python train.py --num_hidden_layers=16 --vocab_size=2048 --learning_rate=0.00616
Each number is 500 + 40 x the weight over its row's rms, rounded and kept within 0 to 999. Layers, rows and columns count from 0. Numbers have three digits each. The size before them is the row's rms in percent of the matrix's.

# o: layer 7 attention output (transposed), 192x192, rms 0.129, rows 140-176, columns 0-95
# v: layer 7 attention value, 192x192, rms 0.15, rows 141-177, columns 0-95
# q: layer 7 attention query, 192x192, rms 0.159, rows 160-191, columns 0-95
# k: layer 7 attention key, 192x192, rms 0.158, rows 160-191, columns 0-95
o140 099:449471475461501509520484482523527512487456592463496526487508419562501474533454546492494518534460448514456546508482457470518513520494467514461526612504536510449521482431512460489492474506549509430477513482502440501512491469492504504470562466487536537484509544489487495493479543490454530484
v141 086:488517545493474462573484440476575471452373524496439515464498471498575412497515512455473497522528439474535444541486446521479524422509502490536492518395528476500505499542512528486487461545578470475485520512515531461510547410444456526485525475531594507494511511485526424525493487512528571501
o141 090:458518525525512459577495521542469574446520475483451521481427558456466525499529527501402416457467500500549551522500534418540513398476548474468453486529533454483511476505504462469500490546512518509558446507487487528556431537505577522469517558550449513562553483567451495506447536518502522456
v142 090:530441559483520546528461551552484487558474423477531554480472497508480511476467488508552487480506516530453450517501548492462431453542491448503442461566411459452528453466492450477489431485492512514466458550462567532512533542551465495557583537521482456471531540474496501552495528481494443479
o142 094:395508495496533559461448511465477552421542557560469574500415501467583425565489506476497406493477509505508500441536418494479479523448520564451547503518482528566441485521526501478538529447485520525530436525492454445463474474480553458534452484541479563471450483515572529524510502519479552492
v143 106:529499485410543540468490512573468486453475430448492472498511501504478548453510519506503450481544489509449493475533482513564519492535532516441511498456519551421477532489532467452534412563577532435488437429469457476519495503503465459531497462453480526459634543470514534499517458523471464492
o143 099:502505443456508505508476421457495470507511490618492396458501483455482472518507606456509450472490508466475494579477548499501446540450517545527509490491465511501498547566533509532493548458450480543474495538508417476476479556559461495510509456500485434533477493515440522504485528510522541486
v144 099:528445482453477472529543511503511523498549436504477534532617488475500586495490487485533543493497481518458500523460485495487480502451440492450533531501541461511538520530519483509448465527499494553520480481445568457433494518486491455469514551519431466422512476449475607503540413457578493455
o144 098:509476539526504552503573537429508531499483512531459469481537479538459559522524517439472482532559511465598501595488526553495545519556533511529473532502490448569474518511516536549513500502459579476494571485481529548534480490436459479459465438385463522530508484503473446539530513459517514529
v145 100:438521481527583515419428569548503480521530423566475462544506526449516528531473503472514504518449523467497485555470525541465502501527542511439512502459429477559513546492512473477518527482468527492532494465536477544490502573477540431542488494431544490450506499487526441562509481580489502519
o145 100:484549455440609542506521411542456497464451521502459465503510539507496459538493521478513529518474489480533500483545471506528426530510456496493463522518505506497523483513528475510519503509544407534526542545559500520543588431549470550482503509534490553511512485532425501577606461420520514434
v146 093:505508500491508545526535549483511464424506432558509475625530579548477490526497465488493454537504451522528571485486513447552493569504436505476492489517425569474571491536531498481546489446467470495451486415461500542489477518482513508523525460495515518482519439444525512522485512460482466492
o146 097:486545462489506515501414469465428493498596507531484509541494449455539513441514539471485447569530508499470542502496467532544406523527553430454491469508475414461418507458528492488434499524523447509478571575538500483492507510520461513443490572421487508512488545515503505489564490544514495558
v147 095:526529526518547516442448467504477517461461529508434471446561406580486484479529525467460467526531454584466492502535447526578505435542537481471515473473543427511530513451471549495469472496476516392505419480573402454538489567505589511472483510489493534541610519448540508523541454611522484490
o147 099:509494521525459521547587480530481488503410517572524455518539527410507535490464447526531450457497492465449433482393512524477501485419490553471412499469477552504487554546480481490531555444526484509516529490491558471412483456496493488530571490592546448514492461628481501497454501480486554456
v148 096:428592508467501511528559528416464587544486511426561547431463582475523469445432463537532498551522478485504493553487469476474493454554537546480577525503450571550567526521526512480444538473486470461530438551476520517460494502405502533523401483460520490504537474560489485508552425404506546553
o148 095:567508554526499532463445534462580415490565437495436457539547492535462572482540468496504519484469525500393537505481520432525463454478533481462482501503441459461450562463476545578524469498403503533506505512462465521473499471543407405470529491483501530524526466457485510509558482479523443463
v149 093:499475510493490527423532488490490522512539476488542565519531552516471555512537489476532528578482407527474576453544453524484452538551513551481496449521469531455539541460523561493534516574501461485560514522528541449521506530610421485479439518412465498423492472523506487436454466516548509523
o149 090:518501517547503517510515533445531459494459540554486544440542485562532540541462500565506505484533547435460522540450443446459490559541477450448509515525547653569490486575450512558537410574511508499473535568538453557535537493436489447552484476471465560489500462497520505516558542489487436487
v150 098:559585511586519508569520505504453616479528439506512438487456440492563535486505580498546480519511509503492520483510474585492494477509573493481497527516495451450603512521501456429534448440527497453492535514505459440563486422517519562513499487493477491468527567530536538604502516555462489531
o150 100:524511469512456499426511493501553408519477584466509485469496497489517474535543555549466452496495438507493522497442543480468481470480509510526506496467492467556502492502591462511569596447423487533609516446478497494469486466489486443474489494534548506459532425485448498516530511410553487529
v151 099:464527583516509463513507515508518537488532558464541506462455494530519529493479536537499459541444545494556517498503532473451538497526437429492475487538480483517437479550539447440509521408560476474492530473458458510564541408528508548514485428493464508534518597542470489541518547479463553529
o151 093:563468454464473475460462523530472402505480489533449453541510494495493521521508507461514533538515513501529484484485503462545539378482541503555545496503472470465479572433538433480451554499497497488545460466597483463458467470468564511488481519586514555511477549380474462528496542558515443470
v152 098:495529502459410458516545476461507440477500475545559527543520523458488555502491440457463522509413515528538555527522468468460559523521449527466496465569453509515446513475486453468520494492507545521527529481493490477454518445424495466368489452465454503554425570527507498515516534450487460504
o152 093:493552479453537473475490511417474504511506516350484489517578538504468477493508493506499440548514476543492479516534485509479507433512525510508458520499532474500516501471430483551520506535453531483472500474462555442474520561481494494511476520555581496449497531513420449541523504560576479491
v153 095:577539509520474470501543445567476563545522438455495495500502424509599489493513568477474529453555540484430455535471508512501524485510532492476524577533567479491484528512532513561513501539558462471425535502469536471496511494493452566532498538581518510429562550449482523496579571573490500512
o153 096:517475472445537484502565521468501437532519522477548481562491513507417506508546534458497525522502471535488544475531530485519510517479517507532481478475601486570575447499614533473481542443458504471545547486541473564515544485581524440549495486496531483412512463577544464527428485481531538517
v154 111:498494498494514588511506489543468501474441463566543548461564548608512507534585524484513479518484537503482571518578430457487520547554468503481425511477532511489494555452536527511420556549495503551486512494503464495483462531449525486524493523464499446534415542441465441514502480474473522474
o154 107:544482494412522481520528475502465470561466482522488515571479492503527482496435479438428438554484492430555490569499511518508474487532494524488519559472482471453481529574562479469508452504527500461514489530557495526512530395486560456496523413580507526505447502512552475480453504515510463524
v155 089:501515570534553526533584491504518535586549533562547499516432481567510469521433492488547502510455579515557524476487502469514515472531548534487531550492530440458483429490523551564420500511488511532502521543486516510468563511465506532495456495578529482546482436489528462441460505521516457569
o155 094:500521459498455523553504488565542487522517437419513481527509549599493489456517440527530551467517526463497501517524519500510432458488481502515510505515476498533514494515512461479511495496513550445492458481519488605500551456474526480462404425507415554521501531441516490496515496503499513529
v156 094:501487496417554560454539578475536524525502402435534507510532476488438569442528492546525495513515611518494544547520574562517476494505500477508518456437516498512572625418525528541448464459454490518472515474486493537500463497467470456444497532497506445511561506502525495477491543492503488553
o156 094:507486575525405597451508442457479534511556507492491456482513500454473530475500510451526500587460497512456507529513431466522539458511450461463492401471518497480436436605510520587578517461469461461452517615473483498521537476470428562440461444509512535487464429512492510571495455523518444571
v157 097:432552460453496475474468500418492481490475431497601545518438431505461544456520512522508499547529499489475608533459436419508534504475546497449524447501486557491481555550549477496513520511502523484461473504530463471576532510478481544496537478486521500539502497475488513444573504458474482549
o157 094:543464505456509495509510501493563515473550449418499482464500566515413520435508494464528425397482523519545466527455514410469448521471516492514513609419513499537499549560530453495463587516556472525512534543472483452561534486504516469469521434533460506484510521569519473539472470463463510566
v158 090:503507468438486464503429495437486572537452534462450445534523536491499508457519509530510487434507517507456487558475495500540467513447443525550503525403551446472411481423480518559517461541505506523421460512545437482538517561539485506500471478489514561521514486490533429513473421509564536483
o158 090:432475519536484472549584534589477516460535471533573523544437511537524498514510500451537578481415509522557484551538531510490524461432530559471449520574489489568495483572491484481419504531431429435509583465437499515474495473547456554452501543438487432533506508506506536487528501547534487462
v159 092:492500469493504510477497525503391454475552526542503511406531533525507488430475510524553479490494495518582521463562465503486414563546498513470533495502508461454472458509496499483484497585490537505405498478572478500472480521508412566509455497534451558478479471433447438511484488461485503525
o159 092:455487422518605425500467533457615529507500453476450453495465513493550509507478431482477499531543530528503516480461485501478497475442537530470531463481439528461547552488519545513474443496438473483479494555477490446537574497527532438505426514565531436541456571493539487479522493469493479505
q160 117:518490395509456488506421479484492395515537508477486458498539450481416598547535554524532457528453549497500483514502505481437479442551526508506564487507505520460525471469527539487460497512576497411432506512564478468539502500517494460445554505612494422471487491491448511515587465523523469528
k160 115:490515447534449449519397483485518446504550443456535463454524480523411522518524508519507399552481647497551468475531450458473498512520560518517566517495474459514531589411474552486485535449559492495525530554512505455565503498503537472545546592506535511443522491496456472573511454514505508506
q161 122:517524485539543462536496405452505570576574543591497529536560452487566498439538510509584500532600574560450518458536539499527523499571528482502532499414530457467532538519514456472504482422511541519543506482466512543545504485517541499485494543532511457467550463486488458472433556516522508571
k161 114:544487484432478503546510504425524506529589543552527486505579528481575565482542470475522502520490539534494518528480517459524495548478541481485532494462499459477487533535498545486463477444493569520499453524562465466526516457539489529518509605553452506470514497455494481480502501421451513551
q162 122:561553469500523522504479481510477471533491465567522505423505469534531442500527520480450526554552448541483540506558472494456561500585462450457485446565468515474455511531530503509499514455611493484407398488444459504455569519514524472483511544533532501479495529538470436470365503538473467510
k162 116:556524488511470488550565511585560442538467429588502414454521547484535403549476512567490481493445481515471495512481449520478478417589448516456494553523480447458529542518577469490481550498505404507400430471524521470500540506483532518534493493535434502499528460523529450429399507532462498498
q163 117:471578441536566556497478500479500497485494477548554481452434561512513509582448485506502510469498512515474480500474550484570542507556493464553494558471481569535560480488516441501523564504601472489484461481500438524483514562467502475520431558489490488414447497458551584486548510479478473559
k163 112:496553504529553613505465497542465441491481452466510552501484488506509508534480503493520480460476531527543536460495418497526511505545498481581552512522502598430561468508485535524480524499444470434512579510523531510490514553516478407424466491604540516479446528420445458470526517502438531469
q164 124:483437579516453488560438480435485498498553514498443536549538510441425498461449544493466504455576525435486543552471465488562517503506469446437502481517448495509456609437466510515488391444522518518501460524558502466519463503488466551554445567477482551516562437517531545534508583499500446575
k164 120:505481555521514459458487479480476568502506450465430500530514554500518573477500535477474475505525573493495498522487426514516578475515462458481461451509488563426487458436462449455512390510431494480523396519560591465494468478582494573499511485464513534481511486496505489569543467471509473555
q165 117:419451515497425455501504501489472540604517539473555451549491488521505448525516525503493552438442479464465512523505424428491420517525492557505506584513543540464496482589471482503574462459513493502515436523388537478499425490570565423508567450565484457496491560466531484548456496471536540543
k165 114:453491510507541500577499506507509414543480515457437542508496505520487435543532514522479525524454514387530504530552475455495456463438530473456491547553509576495485482605516545497527520466515517440501470534414488494510472513441522466579520428525468469493496519549566491459511572447445529493
q166 120:519562466525481457550481448488444548486599526428458479575508502504470489553484492518476512513466480555522503471449546561530441398506530527479396515497521485519453466524512533494449499424547478453488505514512573461473574493497450511535478573404493492470481476580506496518521556495526503585
k166 123:542526524474463446534499486458430467519502546500480514549475512568508561522548504474499475559483517471538523430504521515520488391486482496484460435503495464529443471486560528539403541476526363497475497514550504479389501445538441530541553514420488483556517529502480461545522485526564488518
q167 108:479532557409452502541513445510440456489446499508476490486543546570462443494499477455437428505476582472456496460493516543533559472496532488477464510594532438482507572501479500470444430461494500459495515568504517477503470486496466437522441489519574560522529525473502563489450469499563418459
k167 107:510479531455455488419514472428445466453543512533520534594537553554490545516524522481481406500507490506486475474513600575491535518574428562498432506455534495459476538516531510478522489473511491443486549598473532547548458450462454481545508512496553510524534468563457482473556510535531438491
q168 116:532543511542481500499535488565429547500467582514498502438466449436481551484557477522480495475512502476487474491502495539476502490490411574547542487488464501466529489442502520546481523476544540467535470485549558537503489505480517557512544599407545479506520503518508548505524513587470538508
k168 112:600524536521492492522574505500416499562472495526450447516516472466484495507459516522509487504458481515478514453499477495412536463491478519519489503478490512541484518493553559458488486451534569458472526449527476486421468487602558568520416557455548470490580496487532557476496532547515524520
q169 125:498507463484479510486492562465459537413452507496476471508463469429516414487522470513509460529555505523479461491442464488503455553512443513497470558505568519459545524402550493509533477548558522500543476611500495515462455449534518531482492462478401531423538481555496508577526428501446445561
k169 125:581515468479571469493496487484504506457491594453456447502451419463539445514526455503527461527498473535510480500443414492563523525565521473465536449545543484560495415468554478538507429497464517486529623596549480485507457461507482504521508507496504525419505505520543522503470471468485479524
q170 114:588511447510505524451501569556506522510422470532589442513539458496436516491528562464503478470524521537540462484441513544457545521526482524465540582466522448527510462499488539498423502461445495582535469454547448546489495446514445483493531470410505432523519549451516512496534557448563549505
k170 115:587461476505499506527464497528536479474541464547551438432524537520488488502465557505530472449538588534513541550494555544485491528513467583554515512520549533498503467448482499437553539464421481571539536534556486505454467532465423559497461555491459541525554504534491494461474505415518559488
q171 111:564484452514588477546521511503550535525474478555490503560552524498507502548492508551437503426512502522571524533495540507492521502449458495503589558487588524432551508555518457436436507504451450474559576564505432516467510458465484425518590500492549594511491534545457489488508536564530483488
k171 112:551495483540566514522454507492544557473454517488570515596479510592549526537486437538502565452505491459521514460511473498511486481444392527500479583546564492441546466546514557458429503527491512501518535559501470511499571498496477527468549530467367497489527478581466518491542566469583538475
q172 126:550524443428524485508537483474521498504443440464564543434500529511478495477517467482465551484471505479443570513451565459475485611487486565494482491470536532497436571480594402479499438443513495525531480533530542518509449422517473486505570495500470461431476461509547497515525470462522518469
k172 121:555541493454494453490527476468575481499539511429508528464483557508543538498532464518442517388515501429477528514514492514560467493442530569493509475486503508452461508471535446493492492471526466486485552528524476507556491462558548471441552464521443441508499466588437513548479503444435523469
q173 119:553517476477484532469503434496494502478467569507510482473460523466445514538567513479534507483514398521385506538494495487488499497528540501499540497423437468468500547507480549576603581492542499447481444517438556474513515526443539544429457461485499504483547530517544499470538526462531545482
k173 115:507481519549429511479509508475501525471537523423509505472493504501455529515435482502569399555514444526408494564509493533532518556526582490515500484467486502459478495583499519566526548524501483527489380458515568453471519548454513586421472486525521510533503513555514480443544496475506492463
q174 122:501515497443459472469542523476471496419464444455497523551517490429465447478529428533536471531472485469545555535556536420495511436521598523518474518500561425537486495509546510481499432517542430549480479455577473602476530511581615491432463530512450508509538498555459476437512476556474525519
k174 117:443517511442490549434502498520530514494504504497575466501559498510499485511490427501558485473447492494575507495478492427500506418585609501545486470535518452524510424496595548423473550542466482434528482450547508549463542492519562535464561504456463513532536499503491421405526447523455513493
q175 123:499465487483469599607514533484558461479477498548489464452526540450494538441477497501477455462508457510539506460516550475473526545486461506484529530466504491417477444544472495445523443421506448525454440479519488476506492597505462496491532464513516543500500435559434498516542528512494566544
k175 119:575589542501412510554519524524487499542450509487506494522486558492494508525502588526505518502453461548490499487479532476531539493471522448495508466490450552436497537478456555509532511501466507537470419568495546503454543514520457471485578475452497477480503531525455540546535554602447560537
q176 125:480445518459525478491532482470497501527471483547489479460470517623462507536505479534478463514453582488506442552540550472560461517563528505565554469565423472467548473557567424445503572528521550492515472495533505573526472472519508536599494519523518443488463402454469559506431545537484496571
k176 116:553511511487539489560554490455507458521518528449505449502506493598522450561530506487538491537565515522539465545553478471528524537445519562471420497511499473484518520546534430429525466573544492506511471513522487535484591495561547524477496514497487453476410490484519509484460505549502491521
q177 116:510527558514451448559508526490502531520494448476537473503494489560504472489502542577516495494448432563467545489442529505481509468511520498574505515534450526516451515564499478488478495459582574535556493431502403538515522418465488491502531495537507468461515520508494491431469567561417554456
k177 116:465555561523486434556497518566417488540527449453501482500444445554513484537494452484578494492386477496448509501456552539501499496481494478514448462544574548486527573568460547466520491463536508528557553508439466511474468482549539380427520508508476521469512520552459440401471487453509577483
q178 126:517515509530505511610469471558436465460504528505493512449595543495488456512480530435461497521519487487540550565457457486464528545466490469517511519517503478512511464495496494396530526511512556609510532517525431481535421481476541558512415488460450455483455464485517502498503526477464542483
k178 119:477521487517505444533542403509486483510428472518461480491531583472498522510514523452399530491502558461508581463396493533466527555543547533541502437539578520462586519537556478564524468519446534583576497529507481537541432537506439574502521541550486516452449558482444479476523545494508459479
q179 114:517491468480431398462537477524541567540462513481471506511506439433438521506547551467461523488482486547592485468535513497497497484502513511543491503484559599487493491467522598479447421479467556543457498516460458478455470572531476513544508470424493535443451552518499541550519491450526505479
k179 108:466519536459469512488523525468532550438396503469463507490491458482504484443535550439494619570486419518552412470485499504522503442509555472590492489465519556450518499463522524556534525464449427498478565502509517473502454552526516508470527482450497518515475519467471576466480519481532550420
q180 119:518559552569478511478469510504564549556521500506458486454556521566523481481542473531549557492474558518531557553483531464433507497501495505454518567540477478504463467502498476527534465547513501487459461533493573551509484475436476426566436516458444523508509460525515514460503442522518509501
k180 112:564442502541486509502492464519498520465425485471441509468547488545536511419539540509548520412468518514560484608481470493580567448469568508457478540500416473468531573489450529511511498545525499517457522493512546474512542449437517464551424499477437506528556497518509507463502449485557556518
q181 123:551510494521472537427573491417530492561507511455513518452518543496536522489490392449509529421502484481448524531491495492543516460484482471558534465493452484464502491552522458449604445503497485486479466539512469514623500539433495477433514463497495489447546509467525490443379515463487493527
k181 121:518525535506451559495522464431494502555552525416488434490446583583508473504432450488571527487556573470506511559460549455492508518500460502492496484459473472488471588514524524528569476481528513452467486521511432548517461522456493488453532492511473472477562543496468470523417483458411469496
q182 121:537507512566500558499514532501524458447430466516551458459490417498513519565506518481453574449425514502558443430498491543484463516428488495487471481546471519392493560517458516490528474489515532481598489417420534492517427500459504511470480489452508503536466469530525547516509471472423514491
k182 118:500525488540462541495495581478562562483450505507490445493446472478596542529517502525510448432519541376493472508501537521448461458457517490466486499559491579441409515521508537509506485457476504572526548513394484533486473487450472516577480492546558519497492471469480527505453533554479483510
q183 116:521568476499392535488537538477518474501538486525483486488447514503454546456520550454470483412473487504447477531500566585411495487475514488477445538467537500498539450477495406446490449515526488410540549514555484441508506457512513421502513461551490510440497515503478471595492481409467508572
k183 115:470540503467483526564516495500508509467521506490505490592427521449421479477531580548486443483465526518497514458507557501486537549512546476486495493490524485506504517507486441531459540436444465515529536495532476487490542428536525493532523432565537560439459505482502484535516468491537489579
q184 122:455490532500465445517464596466494515544462483516493482486518563508519593447486526462514467436476505579527486519479485444464477506493526458493484488540487524507402548496509491499528501518406450546470476580453547528556518518470544474460416479474480514518516581510541502525531525518539479512
k184 124:500552523491507474490496560514448521559471462505435527450529504521505567479462486514442465483398475560519537530482456476464521539554460459475530501458470507551445483487534507533566490547443442470546503535528549509495522451432617473504451446477503507520496581542471527479559580507565525448
q185 123:460497502483464545492512535537517524496559547457463580480482531470579417483532427534563457470578514538489477521453502513491535473512493490487527406509514475505425484512392428504489531450519544467446526458496443542517501493539511512462520435489475448502441457490506563552520435460482489492
k185 120:481524502531441527457484532465443479485590479501534602449504583493509466507518524533537533505522485565475399471440486537552511505508436442468509508541485480532463484523503488504490506535480524492563518452518546465484535487523496464468538520477471520473493528465557468542509433538481441548
q186 119:563458562501455505533485479465514548543481503522503550507527465486529555482495362509497517552556583545514525495496454503427409462468499498504496465528542502447544481488496520503551503523542530458559446519491503493447582522538471517508454495499486495493562496533520565514467497483432507498
k186 119:550541556524502433590551568490524488534434492509476558520589475483476499458577405535521473560466526466485526508480503461472442462531462548539494467468488554464569507458529482505518479511519544489460473484455490553429532507496546552531428446473450470525489491482513458522488448489473406494
q187 116:505497500520511548398479535553484582530480431558526587542447531543443497490502525565387481487450587533433511480523466494424523500443582463491495527503550519547507406485527522416528485379499505474527421493463506452523452438447556542497504445469494495491509507550445475520499518505487497475
k187 116:480548520462454576467459531540478530505518566485488501574367541547495542532536504505466519437488484515472457501581407523395528472423557502463518534466471573484492512432483507514559437403507523521509537525525543465444540488487460596446527437464495485488485443562470567474549529467495455520
q188 121:432475490507548486540506551473474520438490457573520522534478539529531549486439537553469563476525489486535471487502502567404512498443466533530570495557496465429508481450493510555589445491569471497524576483524474455508547471457500529496500551449514478505462489469461479490489429537446489477
k188 117:471501526527546398470531487512472560492510493579543533475448545568505546512471518558498488513476474492541453457513489587458497585466458543542564535551525585501524468507462472529491497442492479428498500442555509439497565497517468485479535491508525510567448499503523507464424451527409520517
q189 118:495427533561504619508445517452465514414511473480431546546523449427478496513481483481537460517445498455448472496467458527556489507519430557475449509511531480516473552528424542527500564454530550509532455485514534464523439533545570473495566490425500436460465498434526450496476506572523454541
k189 121:538483503520560508493449526506471514448439523500474479548521471431476501479457508485572563515454525456485594417494500542481467488510503525514455424458514462556534483564413561591474558559506597547475445571574486439565493476560530492526548514532535539485510483454548508581445452546431500522
q190 128:412502469532499538467524470558560545547461487540569458461564490489483532529482449541568511507474515503499575439468483533522502490492521527562495516496482510502496544494425507509519491498519519565508489518531487469435453480570482486442452501557528489569445488553410519546542485497499459483
k190 121:459526487503540483501556500480581512555450494537569505497493409480491491523472450530564490473489502550529534494510455519488441470431478554518504496459504543478484569497440495519535485511465478506430563568488544486451529529457516551516533547505525544503460513514432508477543429497486516483
q191 115:470513516542550477459454497552462536527508515569460478521494513462509461529503424568463549480476506483510433506496494540533549538482492491523504444475495460450493532497531475522497498507469463500546477520498483516462410531483542455487453490511510462474454468528516515507557551491519535493
k191 119:438540518487522477522381472537470524476490463486489466494484483505451461569516486522499547484559497524530482496472487597488515448467530548484442422457434472445488543541539467506452595526457480468523479501473504554512472549469469457518487514508563483522509484529513541518548531490537526543
v160 133:518513513468478506513417536510556559511513495500422454575516515527467478465454563547537490593508410539531578442528441501455511476577485464381494526454495515551530479537530485500433486517453487572503480472501462602464474536517505473523535490448485452494485509526500516551498527440557537497
o160 125:461522406489583423457499534514528504525475500491577461501600499504519562576581470525556502463461560493462417502459545458429515490530471548514504584470486475479527498436491492506471511528500554494481539487529551460540569499497465508510529414489565472481474501455502523476513509549437548523
v161 141:486485495514511391469504569447502514512495474531511542517469480527445443506478503507506517444458470582574500485477506561501509451473462499512524436536512423535540455549497601520408482507473494530505445491514536526519444522487530463523489465479512498445509410505526462525455459432486508579
o161 126:524429509476483524491474531497529500518428471508437538489503490552513489511447499492510506464383546525510492510477559473453424540443465525486586514556560526554430463502498499508551502457494519451540459534546530574419542474417450532513483475473544491476510494506458517558518479422486532511
v162 128:423514503536521504465455480522471511505497506436521417440486487543435540507482512446441517483529440473493453552530582521415477423489519497516552480552473488525478531506646490437503462520517559454514497505528559425490490521498488480441484550468536598550588528472488499485471480473485520542
o162 124:583483491463498515478495455571527525540509502552503539483567479461589482433502591457560497500529502504434563498504556507526443522464461505511523561521530554472499544442453487461544515533521572527565552495532469535506483504476523475530512428468511442496474452532510595451505571496509518513
v163 141:498560421511566471530524499473493592553515598492476526525524477479548454534419509511494519403574480460467521535503447532565487471537531464511458542457502462497499546516517519449606531441498467489466509485492490503483511597456529530487513534471518585502463445490455432506476500510528470479
o163 129:476403556549487548532592557528447500471409498556508475448488529523460510553570497497532505523554530527495518445464487426559474510435484495442533461488462555472464504448457468578515499491463501466473532538499465389497430535483535498563537467514502494520517432504461471518445421524529533429
v164 122:449475427518459502519585523515472459491545469474517472486464459546497478482477534563530535505520481489556527532462447552531450460521450404513503495471481459574530454447544578523538488555479489527511511497490505485489519552479501557508553483502540524504440490546494540546483476560534472501
o164 118:502519530552533509564457473515531546529496595524455538517543525468519467633496525541463514509536454573435467414505499502514533525546501539423538561613478525506505518504504552544556448503524461471543491516468441573458546455470518459558501581569574519555462537497524484498555474489489467480
v165 122:507466493500525426466464468522446486531492494504520568471444467522482510501520502531529523551536447456474573494531526508451553461459508511570451495530472566528534521577528529446555440509477501504477495567482548432492509452559484515476486491533495490462516534577518505521477502472523476453
o165 121:499535509489516495497551508534430438520483544530515503492535497524525466532431503496501431499498507458462400579426495492479487521544454447408560514526490480509531449550506471518506527484519475456557481533517508477488501516513496525520406431510405442492509564485514494511568545541561493477
v166 121:408502488514425504629522414470449529510520519479466444516529524450523439510503489485521529570476520483511501560559466542492472493489452479473474496598435476552495531450480535491553527505477470466488492469496549524452481557586454468475521478456461521490461467548459479579517542508523467492
o166 120:533488520477557491502518532526420525479463433457506464551476508496529549505565490497512510559433561476439513538509507502452494434488479434510504486537483498467490453526471511549506530511498471413510421441486515471467532508484517508517519550497457440506514471497463492489460503544492501574
v167 126:488473547490552424475496456478453511486559521477430506478529495497466485449477398551532497544523565544447522487516525525474525528537531495538512560541542511451454502483515498461467479468482453501568495519503513469506547512536517435578452482508510504531498483520572500559517475455490549428
o167 117:461578533529527531555487511497510533482540420467523454523544552441474551477477501540558508442501544459517480476507490449573546490422433483533479484550521426446558466511496522520523470488507549476444504482437491479507477556467502519404425495510494438463540515529523481463514470506522469472
v168 134:545621523424519463519535539482469479476548516491534521571507579520449570512513455519535538494506525453471508476562518539478515544447444560430542433446521452465546557387504535458471556549513510480491474539511448451524526516502499474452506510503508456534525485454465496490477473429467508472
o168 124:400451505556480469506417427468439482472527495470535504484442471482497460513556549519461531493529455458567536496521549490542509449477448439495473515510561559455463410486538463565507535613567589434517522493491459459476503526550510596546455487547411525518478531515510591537484509461432542572
v169 124:509507490525454558514532448482539507497530484510545470451501511451481548494495499565499500463474490511478488490487515443456486488415466481581500550572499509495525475487552460465572514529488514523520492542507499514497464527559451544523495502441496470431474505468562462516508437589573480523
o169 123:461463468520541520527529539534465493537589540443535540511565428543540498522436437464606531553493485488438581588461498546568546498532526508478506530521464518532479518554512485545464448564480460516492387570500459527457574523482549509489513530467490465479536451451599500468533518495555515476
v170 128:462468497471470425432471488496500488531504491484515471450428517502512530498454519516536527471503479485391614518577469466509487511481506534465534551519462489541478458513518499494537496578544517461504486491618465480517500518514482478524484482495572430430439502522441597455562472521517554516
o170 125:498536468551577429444445467509504486540466572505522518523504507463551568488504525486541541535461472443574448538505450446563468565495464480466452467527450532526469511522514472512524468521539423469501429548450480485498528438525514478505454545424501561589500458496472470519461462521497522508
v171 136:499420466515484532505450473532380503550475511489469552464530573458521492511491494609528527487533456486497451478474552522516456509526573476485481527495469471547460491452477500500480476473472465487483501575505474516477526433469563475489526511415508502523415510579470523548497570482428535474
o171 127:512524536458558536480437531460563528542544526495534521536565456468405515473509516477491477516489460565438511536450460490486528534438504467431531496496555501558506520407537587476515567527565474447479528429522499461578537552522462498482420473458506492542537543581504432541493488533512539499
v172 121:564485530490517533415537498523468486463472400492479551558481556536523412492488486541520486570511531544472432518424499487469508537502487495575495529528466501505449583514465535514469490462504485452478464495515436458535533444530492541496494491499519496511497478434447482485484509429430454504
o172 115:470534525526459502513537497456473481458502528500502530521479462420406585496478510542432459445567477460545491478492520493445547501552515526460519565516504513533466501475460478416407451575417555541532506481490554513443459532464555523522484508399497468564484527560444551497464513496522580477
v173 121:532503491516540504526525474551481518449477453506527527543487481470495511561579533504510431617536597507489497500553523493542466563409563457501624516455480520506514519547493511453545520506498479469496523499521505516544463494504478528494471492425455456501578547500523413507453514491478517571
o173 115:470466480554489550555548531519523508523491474498450526506559438494527494515516446533496491564460451504485534527533516503447488506527483533501455478554483447509518476438461496510488530449524537505499494542436544392452385526515402521476493507497526610466480496525466480490552529545483501500
v174 126:486496519491497500455490513524519442508523473470489442505438418464514534600450469593414458472516445526508549482470597458434470553488558550497524525463523520487477532576529511521453511562504516523449560415455533555515500529536572528459459531576466562533499483410476535563497469524445509534
o174 122:492437447498495515481417542491478527440496443577498493461477596519467467441481545428542485471519498481523474488570520491565459428574456493491536451532585513502441516476484469465495502475516508523487485509475481520554505494475518525487514471505513607504470486495511485517481542550518528487
v175 126:543428516547500477469507459517539520573505495485444508558501534459483474489459411488482518510465466483544528471469580481507526578499432487437503541545457532532528486446537575467508446469515515474495533533563464492554547563433559606504536463500521485495470545485451472522495502455473504478
o175 118:575497494449494462378516526508425427400490568504474512529491543512527443510450526471518485510470450470536418388457505541527534503515499556534492480476521480492477471534528459537517533521521445513507490436427539521443508480569451463530477497508554467468539483501485484417582532465545569513
v176 127:500587498438488487437554530497430575444508467550475510526499537435471461502525527550487497463532448402524452585468559531496507465492510531562516536547460581483492474515485489497555498511492484457526526505574531455557496480486484525494526515446463518473466530465454491471544555566462448559
o176 123:602472510535543496512565523546514498593457521506532421546491466534519512528517493484514494464430478567538515455487524484521560467491530517486488578420521406521402503581490499565458508483554515563473475535437498478526567557470504540505504476504569503513530530507479439543457520502473485497
v177 126:489471490498499493440516501527443474475596458503455540520573547413483518521498550502489550444453442522493454503502541473454448515506488476511412461479460504437519533555559519543520460480526488522555497462518489565524503470491515526510456467585486497494529521523450564507482506462509436545